Part of a small language model's weights.
Training: 780M tokens, 16965 steps.
Each number is 128 + 24 x the weight over its row's rms, rounded and kept within 0 to 255. Layers, rows and columns count from 0. Numbers have three digits each. The size before them is the row's rms in percent of the matrix's.

# k: layer 3 attention key, 640x640, rms 0.0241, rows 386-447, columns 560-639
# q: layer 3 attention query, 640x640, rms 0.0241, rows 387-447, columns 560-639
# v: layer 3 attention value, 640x640, rms 0.0241, rows 384-403, columns 560-639
# o: layer 3 attention output (transposed), 640x640, rms 0.03, rows 384-403, columns 560-639
k386 050:118136166062128104094159085140135099151170137117114173118174112114127160155174136158159137070136126121139150101122149135110096171131092126124111103139121105131106139080096129128132156127138146166133151104120085099141150107127137078101123141
q387 049:122103140102142128119092113115151141107154166141157154144093123122138098177171145134105113161123131104124115127129120090119191141089134135147098087085133122166124122150176114133102148168127141138098116105145117164115107135134084154114124174
k387 047:136126152115116159134143122094138120137146099112144125147113140125103132178088154097156116095128155138096145097153129124153154154126133152098171135170104165110128156140116143111116143131105128172109116122111141167106133175130148113156100093
q388 048:164133151166125154110102123111182143112092122151141148116113108172154144120129176152123108128114099136137136095124103132153132176142128133117099101137122126116115155110155161139115131104087119147137085138118161113136116137110101143120125104
k388 044:090124135127165122135151124162085087105132136102124082132116115090135217103106089126115101137093108133106132153153166143118130138053102094070129147101115139101109117130126118103127150120149112135110155193106127154169132160142133135087160129
q389 052:132102170149140124137116140111129084115134125132090123118122095134166141100097144167169099103107135132120095160149150136118106206148167113123149135113132111145129111148125154144124089136161151130113117185159073108136164126091106137116138184
k389 053:171125169110137096138109162142137139109119098151094079072127130118136089132151107159120134093166140119105138096133119139147135101143142111136090143107137139094103124121097125123110159093099133159111140095132152156102120122155150203119104112
q390 049:111128151096132123125119148145176091112129164147133177159180110135125116135130121146135130137121160137111176126128160161165081147151121132127149151162131124134135126114150147093121086129124140137122137121142130191103143134107107149133091125
k390 044:127124140111057111139064112146068118174106153102128124116081132143078125131160119082130140147137114138111124104100116153096159138167132150151143103148107130173139083110123134139130139125133113137130109128149115155132099133103134121153134172
q391 052:127124110121130113141112123096136144135122112118175180103131097129116155121141121107084166140136119093144094174152121131115085118080100114162101102158154160110155142107145120119154119136121148106144125107155128092168096153124132099114140147
k391 049:080134123145065146120122114123124137118107115133124100142116146164126151124089084119146124113132140110104155092171086139131129161111143124126128160119123120152148153127123135144143123127111105117101140151098130109137167175100108080152144119
q392 051:153125120111153144126119145181082143125110110137132104114103119121120119105105097148119122107105147106127117163144150152092157139138151138133117171139152099119156142129063147156137131130108109149134123142123157143141152126101135113143136141
k392 048:156119157134156136101140127097155129124122091126115132130117156138108110148175172131102131143125082148151103109149169113101050115102141105129152136073084114080154143163142153073129124148136137120142166092131099074085135092152125126092107145
q393 050:109122137133128149172164115130139085128147102149156122125104112127133153143153139138154096118122134137124157091150157128118131100094129138108135121116135177142174093129146111121113078118134060092127150191113134185120120089123158181126149126
k393 051:138135111119132135095121120148070160136112124137136126149128148133106123079081103145082156089108102156135123144141133158148109131149130110095131136138114072141104136112113099094099134113137165117113075107134107095104110101153121104120135107
q394 053:137123135160134126118156136175088103129091141131150135139072089153144144112121139133161146087110161089111146115145101129117121138141167158133174133146143136175127154131138167099092152112120086154112119093139118140107130135073170097151124130
k394 051:119095158092114091155156116109147140102144072140126150151148187154099133158136166127148102110069111142123145155105143126125128094157099163081100147091125118077074137116111104115116142138134124113144141163169095115154093110182055159095125128
q395 051:158137151123130106113142162107161126136128174137150094122116124129077122130100086111115136081150110165159138130083119133137150109141119170151158096106124128105127097141106104159106119120086144109112127166170129103141080166130157150137129119
k395 049:085105090102125154134152124095116107164140126105131140151140126167162142132116136102160115133106137127096144112180150085140137095107120149166148133132158116147115145119121152111089131128134097179144097133144128146176147128165137099170128093
q396 055:104082166131123093135177110138125108092155093127137122060169125155138150107121109098111124145161131120144128087128151144171101126157086136116177125105086128186120154106093107150102083151150137114155173124129134134112107119138091121132114138
k396 049:137132130136141150100153129105140118145138121131157096131114133095125104125148107140108132128118107127094136142097133135133099129101145141128140089117123119142128137131125122098175202136115132133169119119122141124110102147122158115148125150
q397 053:141121109163112146093101128149120099083115126132116158198110150115141089130110195145133129144152097103151136114059152128133131174118128111116145137148124135125101127116110138119099166127158109136116134148102103168151119107108153125125129159
k397 051:132088140160121127110147129107125150097143162137121129115202105141128141113126162170110165120142113143141131113146105119140062145165147113137124140119162148084120148155095147117148137126119127098150101076162157127100108096135104130083128139
q398 051:162102175159143125072123117130112138129096104157080160143088123149158094149111180084096145109099127138135115146092143152121110137108169129124119171101109130187114135100101142099128140150097139113132126150095123127112126157076053161098176124
k398 052:118142121141113132136135126159130119088112159154137143123111128089134101104156165171104110125092162123115125170129130116127134144138145112093120170119114152062129134115104113144152115111137099169163132116170098145076115155177160188110131145
q399 051:134121149110092150154103158136123130086168156146152154142145084098133135108130155075131110145109110142146126134165128161090100140139125103110119150109175092065134124138112143098128144100176111112092120134123091145139170108122180129129114137
k399 050:146109116157097140123134121161138093098115122089156138139093137141147081148105132137087126100134114140150095110116181099126196097078159098144133121143073102099101138139115131130139143107105113087152163134127142111114113144121173125152156117
q400 053:126138108120125111151076147112107120118149125126130131148107114161125109104153130130138165114125183117151159097134126105155141110155158148076119156175109125161097104136146157153120131119140130123137150135103161116094150125093108120133150162
k400 053:162126142111132104115149121130175123081140143169127124110115147129097106158131158167075147099153110130088178090115142134129095134110112103160134114114095135104164157121121118076117088090122155122141133096139130147155125113124099111112101086
q401 054:106110129113084121105155155114108155103137121153124082162131121131149097169177106098132122155103124072097131130149117117091125112164119058104161100161122080166149095096117139150146089158185152114110073142120176124107109126153165161098174128
k401 052:061108123133139134152092111132115110150136126137131135095121134161078121142133173088136155115134091147112144122073136125141146109136159134156144116075151162126146148168090127138157110138113133092185107129158152130138166149102087153130124127
q402 051:152133090101088091150173125107174108128176124095135129137127125110126152101114136158149130092127120142112120151093157131151146128087152122124153134083132098129125146146117106137167127136171098138149111160157159123147123086137144108165112102
k402 048:133122125134156124122122126124101103162124172106139070124168125147134112108115100121163134130155158171130104141111127118136115135129083124154123115161137143153151108149115136129111163142117101119107107141109148120119107159111093124185119141
q403 051:141153129141149125132090131128142125142136111142104165110119092117137134099131096139103108165088127124199157084148088157135137106136097137130112162089105124189117134117129160120131161122115153068095100100119080100119148119166148120108142152
k403 049:170128096137111102143127124139132106117133194140137177151113108126135110150126131145147102125147143177103136115117147121120102143159105135129116139119121108140145110134112119092114091082146096155143141145202114122145115128171095131121127093
q404 057:115146170149147136130174155178116121119119119124112150122100118156131134151120124130137108147117136158155095086107102149119133154103177148151151157169142124120141109127092142117139154144147072128113137119123135102142063134125113210117105146
k404 052:178119104139112132100118136186167091140103127120140121124158134110131123133091166153083137081116147114132127091145127151120096116142119145156139148064133152128126138142102118152107157110128175109143155106119106155153141097161129097107123140
q405 056:138134107122099168127130140090149190152111160123091126155092127126142095114153148145125160103140107115156167109087083135110107172127085101070135111145123114141149080116105133109091099133109133133140129164091135156114149127112105117118143121
k405 051:109105176153123120136107131142099122129151111117144145136123159159123082139134144109134124129137124139129141138076168124074119098105169139179148108079134149135163120090137105101146146148108149138120188145108132145103131093124158173151145108
q406 057:102101123174162131096165123129089122148133086139117170125142151145126141117094088125122139139152170121139131119116120175136111138144100129131124142138115151167115123110094131130131122077124138151124138096077124119098113128165134160108133113
k406 051:127152147160113143118122093124139121078133121116101144155102122125111172122132147142090145091119125113141130151162150139100129118103129101123095165073141088163115123155167119146120099128133179139103144117125123072102144118141147118122074086
q407 059:119119192144126133164106179151117124128123104145112134145120112148112129133103132174092117125107139125130111157127076098122140120186161153149117154161081131098096101091084174131112151087143149112131124064131129095175138119110137112130165119
k407 053:152108099132143151134135082109140191147125140149123118105100167133134125091115143110095175158173111110110102088134157136130118137124125123137149116086125175130124132171103104088094115169112145145126148150110134178098149108142152152128094151
q408 055:126106128116130130120127103186100144121091148147152118098119109184105104111147169100126181096126149091139096161100142138131105124161093132128148168133139129115165087137125121130168164078113160128112110097117120149163123118146200120138152118
k408 054:110082128118148133112134166160138147144164126140116127122135136116151104091135116092159160148127124122128141087166135134132132158119193154158137113122126174136134137098122135099123140123090137120100131148135164153150115074106116116107124140
q409 058:144157118152102126154161114092147149143177140098167118115138149132085107134109132120111125097110078133114129144094145096074110137139091124118158150107175116107169115127113110138153078138141126129150123154131105092138143091130138118111094118
k409 055:080169085110126083107131153141143155115130122117118141145145150161145148122111119089134176145132131136143196128116133138115143129136123106143157095145122115161139076122128118111144087097124141146122115131151182154118123110124145135149155116
q410 061:138162121101115119169131117135162111118137146115170119155153102112108122120118134111159117113164107136112115185101150145105124122125144121134136171148136120129165104131122154110133100145180131159149109136095138134121122135104095110151135105
k410 054:133138141124123155112103147128128167140106146136173147118140178148109133084155141157112145144153143119131076129072146098157138114130150104102140081143116157115121139084121109105134123165106137138130094133140150155113130137093141119153129113
q411 057:136125113135123075121135115125145107136158117103078113140142139106140133142095097153138118148142141153145159100137164121081158130121080159141139066110153149162119123138146121168132149136128128109135154154079099127123134175108151098148128138
k411 056:123136136109085157123143166161130105142091113097175151128124138081094135166160125142128139107136060137101123139119120127114124108152117120079103163150091131119156097136167116150168134100129139124116130123135111098112123137102098087098132089
q412 070:117148117119142182141137139118086112091135161150113123116130129168105110102116143101144100120117104096136134166085162128124132118137148110159117119141177150128132123115108158073120113130118134152119106145164154130131147149122133138144169099
k412 057:168122152139119160136133105094130145129113109108106125131134150168104072107091134109160133144111137141140070135164095160160090096128123110119149126135124129153095156128122143090112123146082141099103127093068114164095082119192135101112114151
q413 058:077178097093097107138157111077079129089119134086115099164141122114157131130136159126118114132179072150126172133174099129055133138110150123096128146124173100155111123106151131151151091136157090134110144122159142128139130100120129104157174127
k413 053:097157081086131122109181089125087155140139185154126153115177095130100155128129103118084104120115144162098130095082133146148136114145104108124097141140106141140161136153095146115091140104148115104134127118160106117129120143126142144151112091
q414 071:158107188089123167100108119114107184145130133150095162101098096153135117132135089105152145088123134145121083161130094109123112141164135134118086153150169103094133078122131121115151131155109117119092133102097140105136147087154104154123152090
k414 058:131122094112106112099124129124145114137156109129126135125138138154190135101118105100147134127114147085170116098150156082155132143154188165126146096114119147102116135106113153072130144117118102118082124164114126129133101132107189135141147134
q415 066:167136141136098146149117173085168109144194137095130088142112133128143107098109092103106113110110098155130108140085166128150132147124105126163146154095130145103145128107142146120117124140155152163112128161130159148112137175126148133169148137
k415 056:151143133132121109114071145175083160132119151095116129115146110131107163153152139122162115097147135135140079161134095155137111132154097118134117099090132108103109076118155121148201087141137113151122118114118125148110122091152133146133119121
q416 066:150135149103116122164154119081074142088129133143166166102124092146143144132168119067149111141128151121151111108095146105175150140128095090199138138123121106103169123123139106121113098156130146105138124131146149116126156118155137132141151108
k416 065:091157087119150133174119076120123126115156164146125094150130112143159138129106096120101137126123130128111153131129150127108144104101090160121166110124148117118131114167145153111126152126150143154150142113122196143156089141146120113155137130
q417 078:142159120154155178110138117106135124144157110120130107093132109139142155123109096100148145123128104105133151121102122149084119108109180121141115130087164110146124124127101129111129105139112139131099116148174114120117129086166114153120127132
k417 064:140088146119125154113119091094153104111162135145092170129124116105163151113106123137141190123115134121154115120106103123150124136142152122164129103107141129120146174097102134097122094113077136130188100103109137185156124137175130102145133111
q418 072:180109118140154147121143109169158091104175150152148142133145147109136167136106114091120154146134134116166117113188121112104095130144152122093101099146166147179154095166119085140147109129106106116105150117163112119143113138161136105110107126
k418 061:181108138110145135111164091088149130140146100135123144132122100148103127135149115103130188133121135099110106084119091166093111088167121143156140131103137075098085142117174145165137117160152154120136134096127132119110145105146117111149119150
q419 077:143120137125124130144117109164131158104102095113111115116077136144138106077121092116128145137092162138135146131059092136123111145123132151088110117158102114166153128112135146097132142102133109143139109137120120143131132140158150125123132111
k419 070:105114090124071134122066138114100127117114123123126126090101149133126123144123122108127107171120101123165131109090098130123146102131199093093156108144114139101132130145147177136138151105144126122166124144112158096126075123120172152158131153
q420 073:148167151142157143126115135106123128142153137167122134127118094166134111150139141148162112123111155123131088156107117082096142131147108093101138133197164111100138116142108144114129146096132152142089130119144159101141121135130128135130169103
k420 072:115153133123105165141085089062178125133131156158144123125114138192152113107101088078112145166122121119085148128159130142169160111127136131125156138135095112145125164144091143100135084156145165128153151104132154100137134173153101143149157137
q421 066:104128063151144058095127166149103115128100120122118144128180128183161106119150129142164160154144101159124127094162143134117132108148104097107115139112110123094087147102150157117139121121147130109133120158114143134128065169099166134119142130
k421 068:105146132129150083093120175144136087114143130131140153083090087136115162134114178139153123114145165111140119175057168130140142165106138137120135139156131146143146094115150144145156177122111113157133165135161107099165101097126179146128123119
q422 106:139128168135124173163146176164139109151096139139108155143111164140074119101120173128118116102132137169098071175190156141135147147103169108115172120152082130106118140135114150107104134105155106110136126146091135138158164140092119156112154132
k422 072:142078137106117129112144144124153171093122126149138133126109128108129142102130100106101139119118139116117104141062113103110130158129158115120129151189139108255126116102109105110086115093108109110106109112132089132112136124116077150130119126
q423 125:153159135121108078107136079136132126149116123110114127117140101119127128161143141179116149144111087136131113123120127107074121122117040111139071150141107126104108115097100125156162138132106130121133135130164113100111055119098121122110133111
k423 054:129123107134136076152180143154139149141188104143172184123076098105110132113152128097103145141116146169079119136096108144120146118091110112175123132139147144065122137133145114120119166119090105124124126161163046149101116122111072143127148093
q424 100:136166177148120169117113165108079126105125114123096150111128130176150150135122119147120088153141165162100111159160118101158107119143111115188168124148132123109104150145148182105149173126132095134116148127073205141134162154154150193154132155
k424 088:104124120118144103136114188177125121127150097169121105136105096146121109124122118159099126178135152200128098135149137124105149136120131182135139142139118129142135131132123130113129157080127125111146153115104111124123100097109091139133146161
q425 087:181132127122100142136084127142133198084160139168115125157079159105130161139140138124081117104112114119128084106113143142180136113131127103110146154107138135133167127122121122093104132145180108123114133090157130103129189124147092148124138125
k425 083:131149155132171152127121193133136135104175169158120106121171131076129153130148128134125138116137122164174125176084127151110111135116113161121142137110107140143113098127105125098161112161142126130103148109133139120118077111165106139149112141
q426 107:119133122109094137136143112148132115138132107094088106147126091152139101139129102097138088130137075079112129094097100123123114146139118167111134163135112124127149103114197133105125122149146124135141129120133112150112122128140172122115091116
k426 117:134155110083143135120077124127123142139127141103105124195166122195161145148107070116122141134164135104104091108147112125122143118148122133125156117137122093141168150161155138164113148169154124117140147132107107134152114099150144113134167126
q427 111:115163141124105126147157168130109125139097099173126130114147160098155109141133169146142121158133086163155173121132157131114152128111148130127112164146124110135067116130107165106157075093124116150113123129164148135135116147100150156126157155
k427 119:112095086091118126109106201168128152143129143101125152102143134095143101149172121160122108151122086105159154133111126104153135122107157119095072151132160149150139124186134122132105139161113125126152097139116145153130070129048121146145114111
q428 115:108171069104169109111134171168162132163132101079160119147137102072174080134134135120156155152103105105125130145154127121117107138094136119134130107137101118125098113136126147110140166147104058111166146095130160112136108133145164188101120158
k428 131:099137122130121113134196160124158133127145149109158097154137118105142105101156115114167109113129134106093079089148122064113127111123115154138126126108107135127140101115100118097095174157093122146167169110108163107124161125182113130137128128
q429 119:099093139154167124147098136145123124140123132115148127206155151144136123126118126121117141111121151131165137154123078147132158103119161131079110148137119178128109117109140153105131125148156162116088135120122099153123112127075127128131160131
k429 137:133146131139115122146105101177097158178134147113108114131114144137105125091140186144143136145083126152126075141100139117107134125163163090140140160140101142115070124127138093100126146159161113126029154133118141142104102123165166093119084160
q430 118:186171113121191094186141119143107124129127096145138146126096151105133159080146099130112135093141138066174138119110120168099147107131114126128132117133137133125151103113136136122157142074138135113122085138101141115171136142142148118107104113
k430 139:150078092073136121103207077153124125135140112116252161137167162088141155106154120116128143114108089086099132151128134173130109100120120102148143159112151132122149098137107102134135139094107140129136154134112113118138164136173100147114121108
q431 118:129151108161126134141102152161134135116156104068084128132124099089124146148094128149142160143138115174126161159159145134119145144096114123130121098121123141131122112154116156127142157115127174142173111151125121118144110122163142174135170123
k431 142:102126121113146132113074103131114141094120134122138110131098150165133093128130108125134200147114110117123163133146135104059162127133113101139141091139131119119142114160113173133137105081175120133138120136166211142125138103143166138154135132
q432 120:130075058129096149135140130170118131149195107149135123118110123109137087114082122078110173110093119145117110157139119110148103112135135106129106099141150124138134127157085101123101093137116149126139167141119159121122132138103146113037128092
k432 145:154128106122160087116157097162147114110143124124142152135096117109127110123106094136146131129118139176145118109123105166140098128137136130125117080151116148109129129129122083140160136120102126129128118164111144138145188150093179136127189128
q433 122:145131099148130090184122132122144125143164104141124130188176148113147101125171135152109073137175136130163135117119125124113092156109140108142142165143111070141156134146119127104078117124105110120125141134116110130132095127105084109148165157
k433 142:090124105114102104152151161114104128168102140128159133146120128126135091129145156154098150105114115085152161096126118131140136151115108111103141159143148162141062153094166111131135121131153145127140135141121164110114099136061133144135113159
q434 121:152116142143108133122110147150131144121129129133169127143101079187161153154147123141096100162174127119114137115116148171096176100090132168131157159114113138123101139139159109116122130129175112112143110118125148117131135134091115138132155151
k434 152:144206087107138107135104115125138120116121130090122110147120164148175130146138110126094081117158148063181106149147137126149164150170127166114192118124121114147093141148131128147131105093155121147164080100107123129163157117085141121129143118
q435 119:124105130189143103143080178127135129149143143104108101128118108138113139104085127155134144094133167144144141080173079128154106114136140136109125110118144148114134105141128167144131178118146125109125148124096124109116102148101159114128061120
k435 153:145135134131149119136070155137163125103107116087088130145115095090106151123095139180128082152133126133090132134131109154107119126110158147143138118124135141112086109149110108119109145108147149117157159119113136145109152143183134119140081157
q436 123:125083143090154134147102159161133144120148113130121112153118149107139136099156124143138125123137118121157082132133130079152169134095159143167150091114151157126171113107108164157145119118145143113124142138113130142099126146102134094051141080
k436 154:111132133114152136153119122093130106106125138107139122177149127084130151130138102166125174127145134065186116155128139112132159152107139142143141122114156154135161112126149148128159119183121135151144112109145160143124119144122131134128211095
q437 127:094123154125111154168078098158127186156154109107087138114143129123133134142115147148124122181109104132112116130120115120159145127138145119141139158152139141109135132136154142135082084111147142125145137165125100159144126108141108163134166124
k437 160:079126149128139126148104113089132113156138137134076122089141105099171133159122086070138097088121133166117103108121124147139126090128144120130123091137150151143148135140172165129100132169110144146132124145090134169146121121151115126145165108
q438 119:100110144138131150148148141141132111137112154106107140115115108171117139110146089154141167109095187098100127107121141149083108121122163150143123144126155142120089088136118137109137126109149127126159118137076088109123188125173106123138143112
k438 155:115100123136129193135115139172132095154113113117165080101148088132155151128102119114130137095113140127111121120150120146065115106118107149119120136148129132125156166169170132146137120083189118134128123134087123125124129124169152116125199148
q439 124:150113078164130113147124129089128132101127112130058124092121110089113127176155124106083084087141163108111140148103129090162092136141143138093112125141141110141114179108125126149098108121095118150137108131130114123123125128134134107146125134
k439 154:160081084121129074118131113127112119118125117143097129155130135176133154164094145124084134120132142066112141206113134130133165117134131064137094147131121169146120131129114168113125099124151134140131113143127139135145154161177147124130176159
q440 121:138098097130073174144120134108125107150129125131102110143135159172123104147102090126096143145144160129132151152091153169126157128115139107102133122147104121136127139165107143162134169088160135101090143099148121115108173127146120144116104140
k440 145:163132139126133142172135122170108099127104113072141115120151114174195128135152104128115145134148118157117150140145131135131167130132100135141122109134088095140114186135133180147121082059129129123130095106106104134124101119098101105133131123
q441 125:119159091141102121159119133103152134106112112125114114124154084109163139124070132136139155147108115123172154155120149143103141109158145124142152129125111138114142128143132115170136140162089104149131118145174099146133118126181138128156105134
k441 156:068110113153104098179149100170136118102095135154104096121124136147163139172070112119146126148093126149123121090133115111122150111138137113159109127119133116149153112148123128142112130109116138138105145137127113119116128092142141131105135145
q442 126:141104135120115107116148115135119124117163147142141123106147111151093136132124181151097112139121094114155119125116121087104118138139153157099146149128156129127137113163127086107082142124107111149153068137141127129126143140109114110117131149
k442 159:089094135120119130091168172145110110091141137078150109125149146086098151130104184111145134110124107079120119121115107123074117141088121149093151111141194149132120118140149138136123154163078127142128083132133156121115128141081109109132155137
q443 123:112160162137133156123129136151126126149133148135151075144112165133149140106147090100150111128127113085130185135130147118120148136112129138139130146119156096104072161125160164136174134120118124126152109130107175103116155104138153101085109103
k443 157:147135076145115111111127091131140144156111147146116080101089145113147163141127090129147102114136130168146134118144114133109131127136097122133138139122114149121073146163122148151154165135154146124146102149112142121117146127093125115116125176
q444 120:132114151117174132153108123128140151123123132123115120114139110127117172119110171085148154096110165127152142111106149131103109151116131110160152128101124124106090158127098113144082163146169136157155135107177116149119150113116095126119113115
k444 157:119089138099132127128087162133119113129099118149149123156110113146097119155116171163125143136118123144185150158129135142119116152144144122114124116111106167119105158096196165141122138174113128103132133143147138150090156097157133151158105127
q445 122:102158148165107154116133134124124138132118114083158081093125124099129166109113119139150111149154113164069151097133112153122168151121125140076120145117140094127063142125124085084149137139100145131104094125111158123139126161134139126138144139
k445 158:138140136068129174129190146111123118076112148103113083106123136149113094106122147117146148158090162162097156120124135160141120118129083174100141151125117146102097090142109137126143152182121125122085104129134136146136142184115141129140121134
q446 125:134099092155156148151121094093118115125078149163110105096147120123132131147130111153135162099126089204120110140139154094118121151115121122096099125120143140112147122109095134115110141141134131131145174159124132145108125161150157112095119117
k446 157:126092095122154093155132116115141149127134147088161129117161118129122132109131086163101117127117114109104128095137113119117117126124138138122134112141187168128156115195158125130089142145148121139139118160181121120124128101134094134135109121
q447 125:117177125132084119147169133154158147084123124130123097115136136137149119091085125160101108133119137115131112113106120106097169126141144129136096138129177151142133120128141179150144103159096159103128116145127115121155118140121119110137135095
k447 154:121241126157106088147106162077158166129126094119126140112152121125148109122096089152125217119121130148089116081114131117072143103112177168143111180116131153113122120107131170177129125119123142126154123154108099125196159156151113123137186126
v384 097:132116144118118155118136077152116155126166125111127158105157133129143147126122140092121138144145150123120126095130109137169148132135177123104133123105178101105168110125113130130140163130114136077136152158105158124142076158121132150105149079
o384 097:129107140081163124150153112157132110117130112125167081166099088097142094177137136153133120109134130151112153141122114123159119117112118123148125153132096162109128157125073121155107106119157128093151140138115120162141104080134144133117116117
v385 101:117129134101132135171089178109118155093123133110127142157082105088143131083162153111108122099119154127129110133112096150109067117149131094096102129124146121136100128094134156111123140156145093160144147161148097137132115142147156079115126132
o385 102:168129119121145132128128162139108137153129101135176110138145124160138136137156132115156126094136102137155141080115099086123081150144158135155171153151142148129111106144126099129157123167130101144131106141140110102084125171132130114163108183
v386 094:162117109133107145144121133116093136140152109134119102110110117137147138097132164109159116112107116098095102130100154135108122119124133126145110147141140109153111143105107133116117145127127142069144136118145116150123089118100166075161143138
o386 100:118123151117116132126153143140119155113154129160124087191148114095152167150118139116146120130104077138166112124177123124094156155116131123095105143154127122121109117139059107114163120111146152109166153103132136123130105081118135065157159151
v387 090:082131144140115094097164154145162113129091106124111144138163120136144160155094079112148163143094135095134186140159203105074165107108148102132130095143140157110125145146134113139126121115111160154136114138133121152121080122113149141166137113
o387 088:126116128134137133121112134130144066123141138139137105143118129136134127120126103101141136112126113108168082133160156135155121151055121138127107114164120132112101167149127131150091142119122165139113155145157130096115125073096132147147122108
v388 097:119116129127129134152093092117097123140108155099127125089119098103124138085127122107114120095109133134119127104137084092096135128085083128133137099126173094119174134119125098141067133145121095168098142087107126100094112119124152134100114126
o388 098:139097097127135153102176185091109158150161121139121144105142166143126090125093106099106168139097131108147127100078099120170129118158152106165147099138111115104110145162169149103153150115123122148131125092120181118127149153112145178108155141
v389 099:127132134131094116108128185117101137114129126137148135108165137139192137184128082115140093106125122155141119095163146127107090153124128170146107140105124130115109118114109151121116115108158110137140136162165102127140164126115138127096074153
o389 099:130115118132098079111148147129112121119155121164099130129169133115161094211121126157160121077154155104129139115146142132107121132127131119078131158151149129120077124134075128118131147121133136138121090145154147150107097116081139164097179122
v390 097:135086158103134136158091158114132112165125178146112139160102115148132112143181117164100128116117149116103133180166070147135126125111143129128110133098171103139148152139147141147105164146148165106112123169130141158159143127121111107100137138
o390 095:146111164080100083149142148165123141141092121161152118155102093093151102100130114096170142132103174144113130090151097111128147101155147084128194107107145107127165086124117121135135112139132129095117148132109102142186148100123124154086083109
v391 097:164146133142104142142140121116126158096109120111126102140141133143136106145133137146177137140112112113136175143107157163138141118126118137170138130131117106116123130123122145124090170150113119120083138120132123093130156169113152155112136162
o391 096:137112149139085095169162090107081156120137128151124163086116105122121096104122131090146112145129126163146156095095133138154112119102138137119171121148094114092142087092122119082115132123170094133127130104138074111150152120137147160108128115
v392 104:106166116091105127096079138126142081181091107131161153138105127148182127123105119114194136097196155146107136159109197076157138077144091150137154094132116147122152118145126085133120128137110121147117123085079149114077122101122165128131123150
o392 105:097121143161151142133088109124135121123129121138156140082127107129130108109097130159151153096144133128164145110123203120178133120154174098115119090121141156131128166111113180144157121176148130143111128108108143135116127149142136117101121115
v393 104:155156111144153137147090132129164097184174106135126133116125138135079122129117182115082145106119130151136173143098153108099115103096122136133134137123143114152141160119116126106112155112143115095094106076133129135083147089077134152108130124
o393 105:145166173179167157136091137132135124162124140116102121151119132125103166139117119102096134129146132136153123155130142115138127105134112116126158095120104116146119162117130152093133103136177119101100112078141138133111164118132120140135113152
v394 096:167135146105154165145125086137099160088116127120130076170126100129092151147137154151120132109112084132107136128139193094106116151113150095111099085099134074157125116102091120167073101099083125149137136064116114144159115124171109129098107143
o394 097:144094117112136137112145125101113132150159123100120141143108143118139139142131166092137143145105057108097166102139153124142121181124118122140148116129110161139145118073062125121122153137097118113150110105090131142113139184161126127111135146
v395 097:136102145090156090088083096136162117147143121121141117133116131105127172119148140101142148137142111084154174126154087144161162108160152198102142128111139123142166143126147093108109116144159149100155155137101099140109126155170132132128167119
o395 100:107084123089149156108114105127100112134135146168172138067093139144143140117084134123121149116095123127123118091100129124143140108174142134150140099127169119140133138096152167133129096175105134112113080148124123127132072143103186134114187135
v396 100:138144085137178141120146151129162098160156137136149142140137094146120160113138125110121138154197154145137094139154138107155155125122111126141110115126177159159151136133125131135077103153129116134160110151136114089125146144116152130141171119
o396 098:163138111169132117152125149130116180163096148118126116120138123151117120119102117125127121140145163142138143152125125141144127117165146134159149142093172124139113102136131117137134128098089135107141116131133126133089158089132114095136101141
v397 099:125168095134150165105113143097082132130194141186118119108137103134138153114109110133120122149152146111142149107134138094127138142114111126109121139133112091129113138134157120118116115175156153087130156135159141106130151143151144127141157069
o397 099:157087114137127090162160185134154147136111127118121169130155091127086051110138148128114153155139091108117111109121136132094126125118136110118116109115133092162138180081141139108156134133142159132122121121052120076138147117165135150138088122
v398 103:124109139100155141153117129131094048142157158138105150122126112100147162110105111103185127118109127113101106114156141097165115163122071163194127142137077144183096134119116110132110130121164081085146143112123159118091199159124114133145107139
o398 101:140121146118106090130136166129130163104098110113093171112146099114118171126114128125115107149104131079104159139139146066117133116135171071092104140119121127157074111133132114168141099145137076162148121120139104115128123181103139163148157116
v399 099:118159096139119087148133126136138122147129121159131119128162113115116151147103130150099122135122098084147127158106200146119118161141142129135134130165147156108120116135138127114138125110127133109131166147118111153160091121125082148102118134
o399 100:112115110138140134126131136160136127166167129131123104116118159153132147109116131137146154102123130133101083121114158093106054149079074152116124093163085130116111082149149091119166123123156156127087155142108130142138081141101146147149180101
v400 103:124122154162144135132124139129121097154154155160134183105159105121154148114145137110150167139145133132096155152094148105149142124135135088130102139138157088123155126125103095104172123119127144095097115121135144111091129142114123124175118115
o400 100:145117112147167074077106101177146152149136140133151157087135147093125155121128112142152143130124128120119114132115147122115105096087122104145120144119117136122147147116105150084147098154131132081126080060101154146137156142178154140167105128
v401 101:094121156137130179101103118132158136140094134155094097140075128123110134150151153102110081098148131114131111123155164132158150122124125129126114135129101155183133140133126113156150160077130079140130108196150154088091182118148118128120089182
o401 095:117090124125092127121141152156150148123104109144119139115099101091117129163134147130177143098118126173114136076154156139137144107142123146074102104158078116122160146180110138126111117142167131094116172162100117081106126094153137158121077127
v402 103:119134105118120147137141167099139098112170086102145147090129117124096138141095124153116141139126165150156127114129118117139116092133110115139105163125128117143126141132118084119107188091169122115118119131152129135129119093113112102082110161
o402 107:113148171148136103111129069092151141133173091119107163099115096118108164181111120121105108166172136124146169182148119099128169127129171114103142121168131155138099105112152127141126139124136152060161096122120100142117125166125070134131109180
v403 094:132114143145147120155150123114151132105139152128143111133113133129164146123086127134144137078096087130170094145118072136093186134127173109118159120122093141089122155135137081152112123167174095106093121093113097082126119165187092135099097097
o403 095:131109111122125149124111151120118153088113176135153116136143068124127141150110111126132124097128133081138124109131109142166157140086134175165138123119155119124079136157151138159136127153121107113146150108113144124120113079119168127105130109